config.yaml
n_layer: 13
d_model: 64
n_head: 1
n_kv_head: 1
head_dim: 64
d_mlp: 192
vocab_size: 8192
activation: "swiglu"
norm: "rmsnorm"
norm_place: "pre"
norm_eps: 1e-05
positions: "rope"
rope_base: 500000.0
rope_fraction: 1.0
qk_norm: false
attn_scale: 0.125
bias: "none"
tie_embeddings: false
parallel_block: false
init: "trunc"
init_std_qkv: 0.0175
init_std_o: 0.00343
init_std_up: 0.0175
init_std_down: 0.00343
optimizer: "soap_variant"
lr: 0.00496
beta1: 0.95
beta2: 0.99
weight_decay: 0.048
lr_head: 0.0123
grad_clip: 2.0
warmup_steps: 200
schedule: "wsd"
decay_fraction: 1.0
decay_shape: "linear"
final_lr_fraction: 0.0
batch_tokens: [16384, 32768, 65536]
seq_len: 128
doc_mask: false
train_tokens: 145000000
steps: 4665
dataset: "wikipedia_en"
Each number is 128 + 24 x the weight over the matrix's rms, rounded and kept within 0 to 255. Layers, rows and columns count from 0.

# layer 9 MLP up, 192x64, rms 0.19, rows 50-84, columns 0-63
[[133 132  81 151 114 110  71 129 107 128 144 133 151 129 193 107 138 124 119 137 144 143 108  85 100 133 116  93 126  91  97 175 126 139 144 124 154 133 141 142 177 139 109 125 140  98 139 139 132  87 136 131 117 146 181 128 158 130  89 102 157 124  99 105]
 [121  82 112 139 138 180 133 177 144 107 142  87 182  79 122 124 113 159 139 171 152 155  51 122 109 109 125 123 145 113 111 105 153 102 150 133 145 130 151 124 125 146 118  91  93 148 109 154 132 149 163 116  98 134 137 144 158 158  93 165 160 128 153 143]
 [151 153 124 101 160 156 155 156 154 155 118 129 153  66 151 161 141  96 150  74 120 129 126 152 136 125 143 111 111 134 152 135 161 139 133 142 133 161 145 114 164 154 155 102 128 142 136 145 107 181 118 159 122 105 157 124 138 110 120 176 143 139 103 135]
 [156 105  77 128 203 118 156 134 119 130 125 164 118 124 126 122 151 120 186 136 147 139 140 139 114 124 102 136 191 100 148 130 121 153 153 156 115 109 114 112  90 123 137 120 109 115 119 130 130 130 120 101 102 149 127 146 184 143 128  92  99 120 159 144]
 [106 114  85  72 131  81 119 102 181 122 126 137 107 136  94 135 148 149 132 136 166 166 127 132  96 157 134 140 113 146 126 126 166  96 127 126 158 106 127 134 163 156 124 122  95 136 153 143 155 129 152 136 164 154 117 126 161  92  99 105  94 169 130 152]
 [137 103 135 150 172 146 146 126 116 151 141 124 135 124 130 166 103 138 157 143 168 135 112  76 101 134 100 138 142 109 139 138 106 113 135 175 156 136 100 112 124 137 130 156 127 130 146 131 198 139 157 120 122 125 118  94 109 122 137 125 114 145 135 130]
 [ 81 138 136  72 133  99 166 150 131  95 129 141 121 115  90 127 149 144 140 171 142 138 124 152  94 131 107 118 150 171 128 132 137 161  93 130  81 149 116 136  93 161 129 116 103 124 149 159 136 126 141 110 160 135 198 145 144 132 105 155 158  83 122 134]
 [101 123 115  89 150 115 133 135  78 139 139 124 130 140 113 109 110 149 145 132 150 120 145 145  99  88 136  97 129 158 168 107 131 131  93 154 121 145 161  63 147  89  84 125 134 150 104 162 152 121 118 144 155 115 128 151 113 132  65 190 149 114 127 140]
 [155 137 110 145 154  90 153 143 115 153 128 119 190 115 102 105  88  83 159 134 122 128 142 136 102 103  98 107 105 170 129 109 112 149  95 155 112 113 130  63 149 124  92 128 145 108 136 112 123 133 122 118 126 104 152 100  93 102 159 134 183 139 129 117]
 [126  99 106 120 107 141 144 162 165 132 117 103 178 138 109 143 121  97 112 141 111  79 180 111 151 107 121 153 166 111 118 156 101 152 144 103 159 109 131 119 108 145 130 118 114 163 133 121 118 106 102 101 112 137 149 103 110 147 150 126 164 157 160 120]
 [136 110 123  88 168 106 134 116 108 101 112 123 165 160 142 152 121 129 115 155 138 130 126 125  70 138 141 137 142 101  94 168  95 105 114 118 111 137 145 110 133 136  91  94  92 152 153 124 126 132 137 156  82 130 129  95 138 159 127 126  79 134 123 114]
 [149 134 138 110  90 142 111 158 123 135 129 123 163  95 143  84 119  85 154 156  84 147 143 107 151 169 125 160 174 105  75  92 136 145 152 162 135 114 120 134 111 176 109 151 106  82  72 140 148 156 119 106 136  91  97 141  97 142 168 129 133 113 149 139]
 [179 122 120 112  83 148 118 142 116 149 128 128 152  95 146  71 135 123 133 158 105 124 134 145 136 134 128 170 111 116  97 166 115 175 107 105 138 135 107 131 111  95 121 137 122 184 127 125 116 119  97 125  99 114 125 143 100 126 108 131 108 147  97 100]
 [158 198 120 112 128 153 141 123  94 114 143 109 113 132 140 104 146  72 151  94  94 139 130 170 131 148 140  98 104 113 143 170 110 130 145 110 135 134 138 109 151 135 126 141 105 136 116 123 122 112 131 160 113 119 142 124 137 113 136 157 100 137  86 118]
 [120 145 164 118 142 118 144  71 151 123 142 127 118 109 131 163 112 122 107 120 113 154 191 150 134 149 132 114 108 141  80 154 122 124 160 119 142 145 133 148 115 114 137 131 118 160 100 114 136 120 118 118 126 145 115 160  99 105 150 134  80 165 152 136]
 [164 130 122 152 132 110 149 157 128  89 132  98 139 119 143 134 111 153 109 168 127 127 186 137 115 123 139 129 126 105 189 143  87 138 154 115 127 114 165 115 174 132 153 121 113 142  86 123 107  84 125  86 109  98 137  74 132 118  93 111 133  95 124 150]
 [ 96 106 182  82 106 112 122 170 159 114 138 129 138 146 130 174 107 142 105 106 118 140 128 173 146 132 134 167 133 136 103 141 118 122 122 121 135 118 114 114 137 138 145 109 113 126 120 151 116 142 125 135  99 113  98 144 109 112 161 169 150  81 127 124]
 [130 156 102 134 114 115 138 117 134 114  99 139 102 150  77 131 165 175 123 113 130 136 160 137 135 115  99 122  84 161 156 106 161 148 100 135 150 133 128 145 116 123 133 179 148  85 156 160 140 114 104  88 103 118 120 166 132 108 142  91 137 110 147 174]
 [134 135  96 138 161 144 139 104 147 136  85 164 101 161 113 143 134 145 142 132 111  82 103 164 150 134 134 113 116 107  80 129 140 108 132 102 123 157 133 141 126 140 124 138 121 146 123 166 145 118 119 108 172 118 124 156 113  98 163 124 149  91 125  78]
 [124 140 153 116 149 155 129 127 131 157 118 116 121 181 151 152 158  92 150 117  77  76 147 111 116 128 138 122 176 156 150 125 167 117 109 130 158  96 164 138 132 104  89 136 134  99 124 117 184  99 114 124 119 160 111 133 131 141 116 180 136 135 119 139]
 [123 132 114 129  85 143 149 130 135 155 145 150 164 164 157 103 122 126 145 106 153 123 131  92 152 128 123 187 119 133 155 129 129 102 149 153 107 138 142 115 112 106 144 106  98 109 153 131 124 132 117 152 103 153 123  89 132 116 142 156 111 162 141 136]
 [145 137 132 150 119 118 154 148 151 177 110 179 115  80 110  88 148 132 137 112 129 102 123 102 109 191 149 139 146 113  86 179  93 133 121 156  91 148 150 154 130 151 132 131 135 116 143 115 162 140 148 116 102 114  81 112 161 146 125 130 128 159 129 153]
 [118 140 129 128 164 167 142 125 102 113  82 117 139 196 111 153  75 116 105  99 113  95 138 180 119 115  87 155 115 145 142 112 128 142 109 147 120 133 135 137 140  81 157 112 111 127 124 137 148 135  97 114  97 136 127 143 138 142  97 148 138  96 106 132]
 [110  99 127 102 144  94 123 131 125  82 164 138 122 138 131  87 133  97 144 105 134 123 139 128 159  89 138 124 148 124 100 130 102 136 157  86 130  81  93 110  95 134 101 151 137 133 114 108 204 107  83 154  85 110 137 164 142  98 104 154  97 132 151  87]
 [162 155 169  98 152  83 140 116 116 131 147 101 128 131 136 132 112 145 165 153  60 123 111 131 147 125 119 132 135 159 149 142 161 121 106 144 113 101 121 106 153 150 165 157 163 140 113 117 108 121 109 147 149 108  83 136 106 127 151 124 115 146 141 127]
 [ 87 128 111 122 162 125 130 112  78 112 109 132 125 139 126  87 118 116 106 163 109 124 147 106 151 152 174 132 112 125 132 117  90 144  67 136 109 102 142 130 135 148 128 103 138 124 163  92 115 129 121 110 145 145 126 135 143 121 136 136 134 118  76 136]
 [ 99 105 131 141 142 114 143 132 107 144 108  86 139  70 123 120 144 116 102 128 121 135 142 138 141 108 157 108 119  62  99 134 109 142 145 154 112 141 160 136 171 156 130 106 104 156 112 143 130 123 135 157 154  80 161  96  81 115 120 150  88 132 115  96]
 [151 144 181 105 117  76 152 121 157 166 104 113 148 122 151 118 124 141 153 146 139 145 132 106 122 131 110 153 145  98 153 169 163 133 141 117 142 128 111 109 110 113 136 100 161  99 124 135 103 141  97  86 103 133 125 161 176 133 144 135 128 144 159  97]
 [167  95 158 130 164 151 124 125 151 100 153 111 130  92 126  90 153 161 135 189 162  98 145 138 136 116 126 139 122 130 104 140 116 167 101 116 161  94 156 125 103 127 155 114 131  88 149 149 145 107 117 124 103 100 137 116 110  85 184 112 134 126 141 133]
 [124 118 115 141 135 130 142  97 133 148 111 114  90 151 152 144  98 121 151 128 121 149 139 124 155 157 134 108  95 121 107 104 143 113 188 140 148 162 109 125 116 154 124 128 122 155 101  98 127 137 110  95 183 134 160  94 131  97 163 110 144 124 154 118]
 [115 115 117  80 124 134 170 141 103 106  66 112  86  99 121 132 108  98 147 117 174 111 114 105  96 135  87 124 130 110 105 129 139 119  90 162 166 112 144 157 117 130 136 107  98 131 104 124 141 122 133  95 137 133 114 150 146 153 127 150 117 132 141 150]
 [163 127 159 102 113 149 154 135 116 154 128 116 167 166 132  98 116 155  95 148 149 164 111 101 176 111 108 141 123 148 170 135 117 130 160 120 117 110 132 138 108 101 146 175 146 109 158 123 110 126  86 110 116 140 159 166 173 140 106 129 118 143 173 146]
 [110 192 152 134 122 145 157 169 121 122  88 106 134 156 130 117 147 152 166 134 124 112 133 132 123 153 121 147  99 129 118 146 107 159 160  91  92 119 131 126 130 131 111 144 120 137 119 147 102 147 115 138 146  95 138 145 155 180 147 129 115  98  60 126]
 [117 139 127 130 131  95 129 114 133 135  98  85 134 147  84 176 135 110 105 153 107  96  74 143 130 138 116 110 104 133 170  98 144 144 165 123 145 119 102 109 134 121 101 144 154 127  77 165 108 137 125 159 129  91 131  98 109 125 107 162 159 143  91 111]
 [135 176 154 125 148 152 135  95 134 100 114 119 151 137 123 142 189 114 138 105 132 176 152 119 106 105 133 134 131 121  94 139 141 112 129 121  83  99 129 117 126 140 117 153  99 152 104 133 155 147 169 155 103 128 117 148 108 159 114 120  80 172  99 154]]
# layer 9 MLP down (transposed), 192x64, rms 0.179, rows 50-84, columns 0-63
[[ 88  97 142  82 126  97 115 113 120 101 111  84 113 129 100 142 144 154 131 107 108 135 150 117 139 111 144 150  91 139 155 117 135 153 119 144  99  58  88 108 166 117 150 145 123 132 126 117 110 165 118 104 124 118 129 107  82 143 154 178 179 123 141  91]
 [158 134 128 163 117 127 109 121  99 116  83 129 166 127 112 143 151 123 157 157 124 152 168 128 141 156 136 123 130 199 126 164  97 147 119 128 125 150 118 112 161  90 128 165 146 156 150 157 117 157  73 116 163 126 129 111  91 155 136 111 116 157  85  97]
 [116 105 118 151 103 137 108 126 112 114 143 166 126 201 143 100 103 138 100 126 150 115 138  84 112 122 149  75 125  71 150 144 109  95 104 120 128 103 115 141  94  99  84 103 158 154 125 139 106  88 144 110 129 119 124 128  82 102 139  91  86 146 124  90]
 [183 150 123 174 165 158  97 137 102 143 119 100  97 136 111 146 109 125 167  81 120 111  87 140 115 112  93  89 102 154  70 145 138  87 144 160 126 104 146 133 127 146 116 148 117 119 166 164 164 157 117 142 133 119 139 121 125 134 111 112 132 111 107 116]
 [158 154 157 140 154 113 125 141 134 131 120 122 101 157 151 106  85 123 162 130 140 184 123  99 173 148 142  46 133 126 102 160 127 170 142 160 144 151 164 125 101 128 139 136 155 120 108 129 139 133 172 108 122 155 123 149 128 120 162 116 159 157  74 118]
 [149  96 130 148 144 140 148 143 116 102 105  98  99 124 119 135 151 185 157 144 118 113 161 133 139 162  98 136 142 131 139  98 163  94 154 121 131 122 119 119 133 126 109 111  97 136 141 149 122 113 111 128 131 141  86 164  93 104 123 112 107 128 102 147]
 [162 103 121 217 119 103  98 141 127 152 161 131 156 118 141 104 131 148 147 126 122 144 169  51 124 155 138 107 123 149 118 123 116 121 169 148 144 142 134 155 154  84 142 151 158  99 149  99  99 113  99 145 138 120 118 122 113 120 158 117 163 146 128 118]
 [105 131  97 110 124 125 108 146 128 136 122 117 148 149 115 122 106 177 111 132 134 122 113 110 110 131 101 108 127 168 125 125 140 183 117 147 125  99 124  98 126 111  86 234 158 106 128 120 150 111 142 105 155 156 113 151 113 181  96 117 147 142 141 118]
 [124 118 148 127 117 153 128 164 199 103  98 105 106 117 126 164 117 173 103 157 104 163 103 115 121 173 107 118  85 106 160 128 125 119 125 122 159  92 114 146  84 102 114 103 145 107 102  85 121 150  88 105 138 143 126 118 136 147 109 128 141  91 135 113]
 [112 106 128  96 152  72 112 144 121 108 128 143 117 123 136 149 158 159 158 128 105 104 137 123 102 132 169 129  98 197 155 123 138 134 130 130 119 158 146  96 170 120 154 134 122 141 123 158 120 127 171 115 150 114 121 151 177 109 118 149 103 107 124 128]
 [ 80 133 136 113 141 130 109 139 145 146 141 122  99 115 150 138 132 107 134  84  77 119 135  98  88 102 164 116 117 126 118 167  86 136  86  99 127  90 144 114 110 137 141  83 143 128 124  91 185  90  83 169  91 122 136  86 120 136 138 121 132 177 134 126]
 [101  85 130 106 168 120 137 136 121 154 129 111 141 135 111 102 120 127 114 142 131 111 164 160 119  98 132 105 149  84 120  97 122 114 118 113 126 163 109 155 130 163 147 178 118 123  95 136 109 164 153 129 106 121 171 111 147 148  75  53 131 107 142 119]
 [126  89 150  97 138 110 131 145 126 108 117 119 160 114 106 195 148 142 111 126 124 138 122 101 163 128 125 116 109 153 169 105 143 152  77 133 114 122  99  77 133 144 159 113 144 141 107 147 117 109 144 105 141 128 135  91 117 114 113 109 160 110  95 122]
 [146 140 159 159 146 148  94 136 110 134 127 139 134 110 129 156 142 134 101 118 177 115 130  92 136 130 113 150 113 119 114 145 121 138 131 120  84 121  57 149  71 140 142 126 110 140 148  92 130 188 111 140 123 130  54 142 103 137 144 127 144 126 139 131]
 [111 142 139 178 138 151  93 167 117 159 136 119 110 197 118 128 170  80 109 135 125 126 145 106 143  99 124 136 128 123 123 120 174 106 143 143 131 154 112 138 133 106 108 151 151 119  90 162 119 127 120 121 138 139 135 144 119 152 140 132 114  84 134  79]
 [148 106 125 140 131  90 117  96 160  97  68 150 111 107  87  98 120 132 150  99 152 136 120 124 157 134 101 139 151 142 121 110  77 100 135 148 124 121 117 150 100 146 119 177 169 143 124  91 123  87 121 124 146 101 121 138 128  99  90 173 168 117 145 140]
 [140 129 112 154 119 150 156 126  97 129 136 121 125 146 157 104 146 130 158 115 138 137 184 129 111 156 141 138 148 105 105 148 174 122 145 122 123 132 151 135 132 135  99 193 170 160 121 151 135  80 127 133 116 119 158 112 128 115 128  78 113 156 137 107]
 [135 120 118 123 153 119 134  84 139 153 153 108 169 156 155 139  86 110 125 143 147  95 112 125 138 132 155 134 152 124  78 108 150 129 142 134 110 142 148 131 139 119 117 126 139 171 146 140 107 129 100 140 136 131 150  79 190 126 157 157 134 139 158  95]
 [120 141 119 162 122 100  97 141 139 125 128 130 128 104 129 130 126  81  91 102 141 197 147 136 135 125 160 124 141 131 140 115 132 141 162  84 126 119 109 139 168 128 144 189 137 156 172 164 101 111 119 152  88 145 111 136 109 124 153 113 108 122 136 111]
 [112 122 124 108 154 134 105  90 129 163 136 110 152 151 142 138 121 107 148 108 100  87 167 132 106 136 135 131 138 141 182 153 172 149 103 135 149 151 101 117 145  97 111 141 108 104  86 103 131 167 104 138 109 155 166 133 171 119 111 161  95 128 164 128]
 [106 150 118 145 125 147 118 145 122 129 143 153 128 168  96 104 108 151 144 165 127 122 122 157  88 145 131  80 129 193 173 133 127 183 141 109 130 102 129 127 121 138 144 156 112 133 101 115  97 152 126 117 135 114 137 133 119 125  73 156 128 118 106 138]
 [122 171 135 134  80 160 148 155 141 141 126 146 123 118 132 132 110 101 100 115 105 138  87  68 105 105 118 111 158 119 110 170 141 134 148 153 140 111 109 120  86  92 107 122 142 183 136 109 135 125 117 107 125 149 120 139 168 178 110 107 102 138 122 160]
 [116  83 105 113 160 160 150 108 127 155 134 159 106 179 158 113 114 129 118 117 159 128 143 149 159 131 124 151 118  69 123 111 118 122 104 118 129 146 169 154 119 100 141 110 153 118  73 112 157 143 129 143 163 114  73 139 157 146 161 143 140 137 134 136]
 [140 175 131 164 125 179 167 126  74 120 151 129  82 115 128 134 143 149 145 129 114 123 109 101 103 103 107 173 117  95 114 148 112 120 119  92  96 117 155  83 139 124 121  96 122 104 157 128  94 159 103 158 145 138  78  93 113 111 137 129 148 178 119 164]
 [109 128 100  91 143 116 115 112 125 124 127 119 121  99 142 145 116 120 125 103 132 103 106 119 142 119 146 149  99 117  82 128  85 154 135 170 120 107 131 112 176 153 116 126  92 150 127 121 154 123 151 166 157  87 138 134 125  97 132 145 168 151 178 156]
 [119 143 144 108 137 126 138 127  94 132 175  90 135 121 140 123 160 168  75 106 118 110 151 124 149 129  96 125 111  78 124 124 123  92 135 130 118 178 176  98 148 105 118 124 125 124  46 139 145 159 114 145 118 170 177 118 137  98 135 148 147 147 135 112]
 [158 116 165 183 117 121  84  97 107 132 131 183 172 160 137 127 120 149  76 110 150 118 102 100 119 149 118 167 135 106 104 121 104 135 145 148 126 120 102 175 132  87 105 144 148 138 144 156 117 143 125 149 133 141 157 135 155 133 140 175 124 103 123 140]
 [133 152 145 198 149 103 114 135 138 112 113 129 115 135  70 119 109 161 150 154  92 120 123 100  82 167 120 125  96 182 134 104 109 140 129 139 135 145 153 122 124 165 165 147  73 124 121 161 124 136 113 127 143 134 121 124 138 148 110  97 125 132 101 144]
 [146 150 146 161 139  81  76 115  82 132 193 126 169 121 121 138 112 107 120  90 124 128 109 140 129  99 122 141 129 169 109 140 115 112 125 121 123 114 108 147  97 140 168 107 145 180 112 116 143  93 123  99 126 118 122 148 137 150 154 134 152 110 142 166]
 [108 138 141 135 123 142 122 120  86  88 107 126 169 122 116 138 114 141 119 116 140 113 171 127  91 140  97 115 100  97 157 132 111 121 102 149 136 102 161 104 151 129 132 135 129 155 126 137 143 104 108 140  93 130 161 154 158 109 151 178  67 139 115 130]
 [106 135 127 132 125 159 117 114 125 129 118 178  68 163 142 145 138 122 154 118 109 143 110 135  84 107 103 141 155  97 111 154 138 132 135 159  97  92 129 125  88 101 115  95 142 117 149 127 151 123 167  91 155 100 123 122 152 103 123 134 134 131 134 106]
 [ 98 108  91 138 146 138 131 105 102 159 163 143 133 134 138 119 118 123 111 118 125 101 123 111 135  90 102 127 183  52  94 158 101 119 131 154 122 135 109 125  95 105 146 141 122 126  99 127 125 131 138 121 126 122 199 105 140 156 136 141  70 104 143  88]
 [142  84 112 148 143 111 111 117 158 105 175 115 128 113  85 111 129 143 142  97 138 145 139  67 155  84 135 133 151 150 108 106 109  84 145 152 145 174 122 148 119 123 156 165 119 125 159 112 124 142 126 152 147 124 116  95 124 114 134 129 110 152 155 143]
 [131 133 152 134 123 113 114  99 136 143 160 125 128 101  64 123  99 143 129  79 127 130  91 110 146 147  98 172 108 108 119 148 134 120 161  99 127 116 114  60 120 139  93 115 138 122 146 116 163 155 102 176 130 129 143  96 146 113 157 126 158  98 114 133]
 [124 131 185 176  82 158 183 163 149  88  98 107 123 112 116 124 132 106 105 121 110 104 110  89 127  96 147 124  98 106 103 129  85 107 106 145 134 165 111 108 113 113 109  92 128 112  96 107 104 135 109 153 118 128 111 169 115 125 133 108 136 142 136 116]]
# layer 9 MLP gate, 192x64, rms 0.21, rows 51-85, columns 0-63
[[108 123  88 177 133 151 161 160  83 120 127 171 105 137  99 117 149 148 115 144 149 141 100 114 122 189 122 143 143 122 117 158 155 150 119 134  87 142 173 143  89 193 127 174 139 112 107 147 144 141 152 141 150 153 119 129 139 126 136 158  89 125 156 142]
 [109 111 127 103 198  84 141 150 126 114  73 119 122 142 129 156 151 159 164 127 147 105 119  88 143 132 134 150 106 119 134 112 160  77 107 100 142 116 126 131 147 163 132 166  99 138 114 100 140 128 133 128 181 104  74 131 162  86 182 157  96 149 136 155]
 [117 120 165 146 100 150 101 109 115 121 142 128 127  92 121 105 156 107 104 126 128 106 108 123  95  88 101  99 130 134 152 110 138 107 148 149 108 122 100 121 128 124 102 147 171 150 104 120  85  90 138 111 145  99 147  94  95 107 140 140 166 137 128 169]
 [158  82 155 141 129 125 151 120 120 132 120 126 113 105 143 115 149  94 128 142  83 104  93 133 137 133  96 139 112 101 118  91  87 119 120 159 150 113 124 121 126 126 126 130 177  64 161 143 140 156  91 122 113 151 106  94 108 123  93 122 109  82 123  80]
 [129 107  98 145 109 147 113 133 120 141 157 113 148 118 138 146 130 146 118 127 113 144 148 137 104  77 142 134 155 147 142 116  89 125 127 125 106 136 144 102 107 110 136 136 146 132 161  83 143 116 121 153 102 105 114 135 140 134 149 135 124 156 110 111]
 [136 156 137 162 142 135 164 113 122 132 101 160 160 137 171 130 124 119 114 148  89 118 136 115  86 119 145  78 136  74  78 165 107 129 126 170 142 145 148 118  92 133 146 158 132 114 107 128 146 166 142 118 139 108 122 129 114 128 115 153  86 109 150 130]
 [131 120 175 119 153  95 149  90  99 146 128 127 155 125 111 104 123 112 108 135 118 143 186 158 138 137 119 130 119 145 111  68 127 167 137 141 126 144 137 114 111  64 133 110 147  79 111 132 118 152 139 114 106 123 128 143  98 110  95 106 142 157  96 129]
 [119 126 161 138 152 101 152 106 170 147 158 111 144 151 124 132  90 112 114 131 122 100 135 144  97 148 141 148  72 127 156  97  92 123  82 133  98 161  59  94 117 111 148 133 122 122 125 108 151 171 161 123 163  96 111 116 120 146 134 134 158 116 123 141]
 [141 120 121 117 133 150 120 151 161 124 112 134 157 114 121 121 142 128 181 126 114  89 126 127 106 121  99 155 147 138  96  97 167 144  88 128 159 163 134 123 144 157 102 193 144 135 105 137 165 109 139 117 182 144 129 132 112 128 138 126 145 108 114 126]
 [132 105  95 157 126 176 155 127 104 122 161 103 144 136 151 129 143 152 169 127 137 136 171 154 184 134  98 133 126 131  99 122 156 106 107 142  98 113 152 123 126 130 127 182 144  93  92 157 107 158 150 138 136 149  85 208 117  95 119 130 115 157 105 120]
 [151 131 132  98 126 157 197  94 121 145 110 142 148 116 134 137 172 150 119 145 125 130 169 147  79 130 130 115 142 115 116 138 137 115 178  92 137 171 110 109 112 110 124 122 140 151  95  86  87 171 156 134 178 116 139 176  99 127 107 142 121 129 107  57]
 [131 152 130 103 123 133 131 160 130 127 109 129 167 110 119 151 154 145 116 113 137 145 134 156 166  85  98 146 183 140 117 177 167 129 114  79  99 151 154 105 145 131 129 105 161 105 104  94 116 120 124 163 111 123 158 122 129 133 122 119 154 150  96 111]
 [178 154 132 120 142 132 140 143 169 161 140 155 143 111 104 134 163 139  89 138 154  93 131 112  81 168 135 159  82  61 150 118 111 154  96 135 128 110 113 163 153 144 152 126 108 131 113 118 117 153 100 113 121 102 111 126 136  88 127 125 128 125 116 115]
 [115 112 173 115 166 117 132 140 142 125 135  98 151 114  97 156 149 131 137 142 168 116 159  71 120 138 130 142 101 139 120  89 170 131 114  85 159  97 148  87 129 111  99 129 118 145 138  89  79 117 109  98 112 159 111 128 138 104 113 132 135 127 138 117]
 [124 104 116 106 132 109 149 125 158 121 140 151  86 143 107  87 133 118 122 139 138 126 156 158 115 134 135 132 135  80  78 188  76 114 160 101 107 133 127 131 146 168 142 178 133 149 125 119 191 102 146 118 115 123 133 148  99 130  89 143 106 140 121 147]
 [144  97 135 114 157 108 114 163 153 171 137 160 141 111 108 149 142 146 149  98 148  96 124  88 154 132  91 119 132 110 113 147 128 146  95  98 159 126 148 138 106 121 100 120 164 131  76 133 124 139 107 172 132 183 182 105 154  92 137 115 140 148 143  94]
 [154 121 138 154 151 131 119 163 150 116 144 109  98  96 120 124  94 147 176 137 138  92  92 159 131 135 110 135 160  93 124 120 121 114 151 132  79 116 174 116 135 126  74 113 128 152 119 124 163 124 105 150  81 120 111 130  93 128 107 109 130 145 143 112]
 [137 115 124  83 130 130 135 154 138 127 165  93 141 123 147 184 161 129 114 125 121 145 121 121 152 125 138 122 131 145 136 140 128 156 139 145 145 126 131 145  78 180 112  80 161  77 124  58 150 140 125 122 132 148 157 139 104 126  84 149 123 153 140 158]
 [119 123 161  86 155 134 177 146 107 114 100  94 141 152 125  80  94 107 131 133 148 102 164 132  66  88 120 116 129 125  98 137 143 147 145 168 119 169 165  69 129 103 158 110 148  92 102 106 126 137 103 152 109 118 134 161 133 135 130  91 148 115 152 133]
 [ 91  85  93 116 107 133 119 122 129 140 123 135 138 122 198 145 154 124 145 126 150 138 138 129 118 114 116 157 152 172 123 134 119 106 119 143 109 128 144  97 118 169 103 116 112 115 150 127 147 142 120 147  94 132  95  91 171 125 118 125 123 155 130 129]
 [112 175 131 117 189 124 112 149 108 131 117 166 146 147 150  81  89 132 154 121 151 166  93 132 100 146 128 110 123 121 127 126 136 119 123 110 156 125 115 131 102 141 157 130 155 100 110 132 159 118  97 111 143 163 136 101 138 127 120 178 156 115  82 131]
 [ 87 143  78  95 110  98 124 183 155 124 155 103 115 124 135 134 135 156 156 118 172 150 157 173 141 112 166 127 118 113  98 157 113 117 113 143 141 131 114 121 119 131  91 181 104 154 111 149 157 148 123 139 131 147 160  84 139 108 129 125 131 115 128 140]
 [157 143 128 141 134 136 147 105 100 137 145 108 130 146 151 147 118 138  69 122 121 133 111 187 114 139 121 125 105 109 106 108 163 142 154 166 158 159 139 126 106 130 117 134 140 125 132  89  79 145 141 132 133 124  94 144 129 141 157  93 170 142 151 161]
 [134 122  98 141 117 105 109 117 125 108 125  74  81 118 112 100 135  99  96 175 130 131 128 156 136 127  88 151 188 139 120 146 143 128 147  89 151 156  87 127 103 123 140 148 142 141 134 137 112 169 102 144 135 129 125 117 130  95 143  96  75 161 115 122]
 [148 144 122 129 144 146 142 125 143 139 161 109 131 121 127 112 127  90 147 104 173 152 125 141  94  78  95 187 144 137 126 131 120  81 161 138 141 134 142 127 110 137 106 191  91 118 100 114 114 122 108 161 122  97 131 113 126 106 100 152 105 150 146 131]
 [151 101 131 122 123 136 121 171 112 105 134 152 108 132 122 131 134 158  89 104 146 166  81 122 109 134  78 146 130  68 107 101 132 143 175 120 150 123 121 111 120 154 126 133 153  86 148 153 169 103 136 167 117 135 131 144 106 145 133  96 119 169 151 110]
 [130 143 154 138 104 127 135  99 101  86  75 144 101 149 142 163 139 113 107 121 154 101 117  95 145 113 117  98 125 109  94 134 167  85 137 164 116 150 155 155 137 145 113 127 136  95  96 131  69 128 119 116 104 124  88 137 191 128 155 136 102 134  90 150]
 [135 142 159 105 126 115 154 148 106 121 116 136 135 148 140 139 101 158 151 147 129 141 129 153 145 141 154 110 167 143 127 131 121 178 151 138 160 128 117 116 161 145 154 138 136 166 128 126 132 140 103 155 162 126 144 122 146  63 105 119 142 149  74 156]
 [118 104 138 116 156 118 145 134 112 114 102 153 105 102 100 102  88 131 108 133 100 166  95 117  86 118 100 124 137 106 124 141  86  84 120 111 134 133 179 120 116 105 150 161 168 140 177 153 130 149 105 143  64 106 172 126 134 137 114 102 117 112 130 110]
 [151 102 137  93 126 142 127 146 136 116 172 157 105 132 145 137 165 130 152  93 123  94 168 127 155 145  85 172 182 155 166 129 179 173 106 132 167 111 137 128  90 168 122 111 136 102 117  80 134 121 168 143 158 138 139 130 169 142 123 116 140 127  98 156]
 [103 134 144 120 140 131 118 109 159  72 187  93 124 117 107  93 142 115 126 143  99 138 154 121 103 102 142 123 119 121 142  84 111 136  92 120 123 120  92 102 101  96 121 105 116  96 104 102 159 121 111 113 142 118 160 150 108 113 119 110 163 151 130 111]
 [136 111 139 141 127 144 129  83 155 137 128 165 118  99 123 181 113 115 167 137 112  99 119 152 142 146 122 157 127 134 111 114 114 114  93 131 136 138 123 119 129 109  99 127 148 132 133 115 148 160 157  97 152  96 113  85 107 123  77 167 113  80 140 169]
 [ 93 133 152 116 209 123 146 144 128 124  81 105 146 149 133 137 100 116 141 177  75 149 139 154 104 110 114 137 119 108 111 142  92  90 113 153 150  74 162 117  71 115 124 138 127 100 149  88 132 103 162 123 121 117 130 122 144 148 145 131 144 120 133 131]
 [130 138 157 165 136 166 130 148 135 107  83 122 117 131 102 144 126 116 108 149 106 124  94 107 116 136  79 137 106  88 129 153  97 149  95 133 128 110 122  49 122  86 138 110 137 102 109 147  97 169 152  97 102 124 137 175  81 137  81 117 132 111 143 157]
 [154  95 118 109 117 116 132 100 121 133 120 159 114 107 165 148 146 142 166 129 128 123 118 105 142 106 132 136 129  85 121 107 102 132  95 121 138 132 125 161 128 146  79 123  91 146  74 124 118 135 163 104 129 105 151 144 133 174 107  91 123 161 104 153]]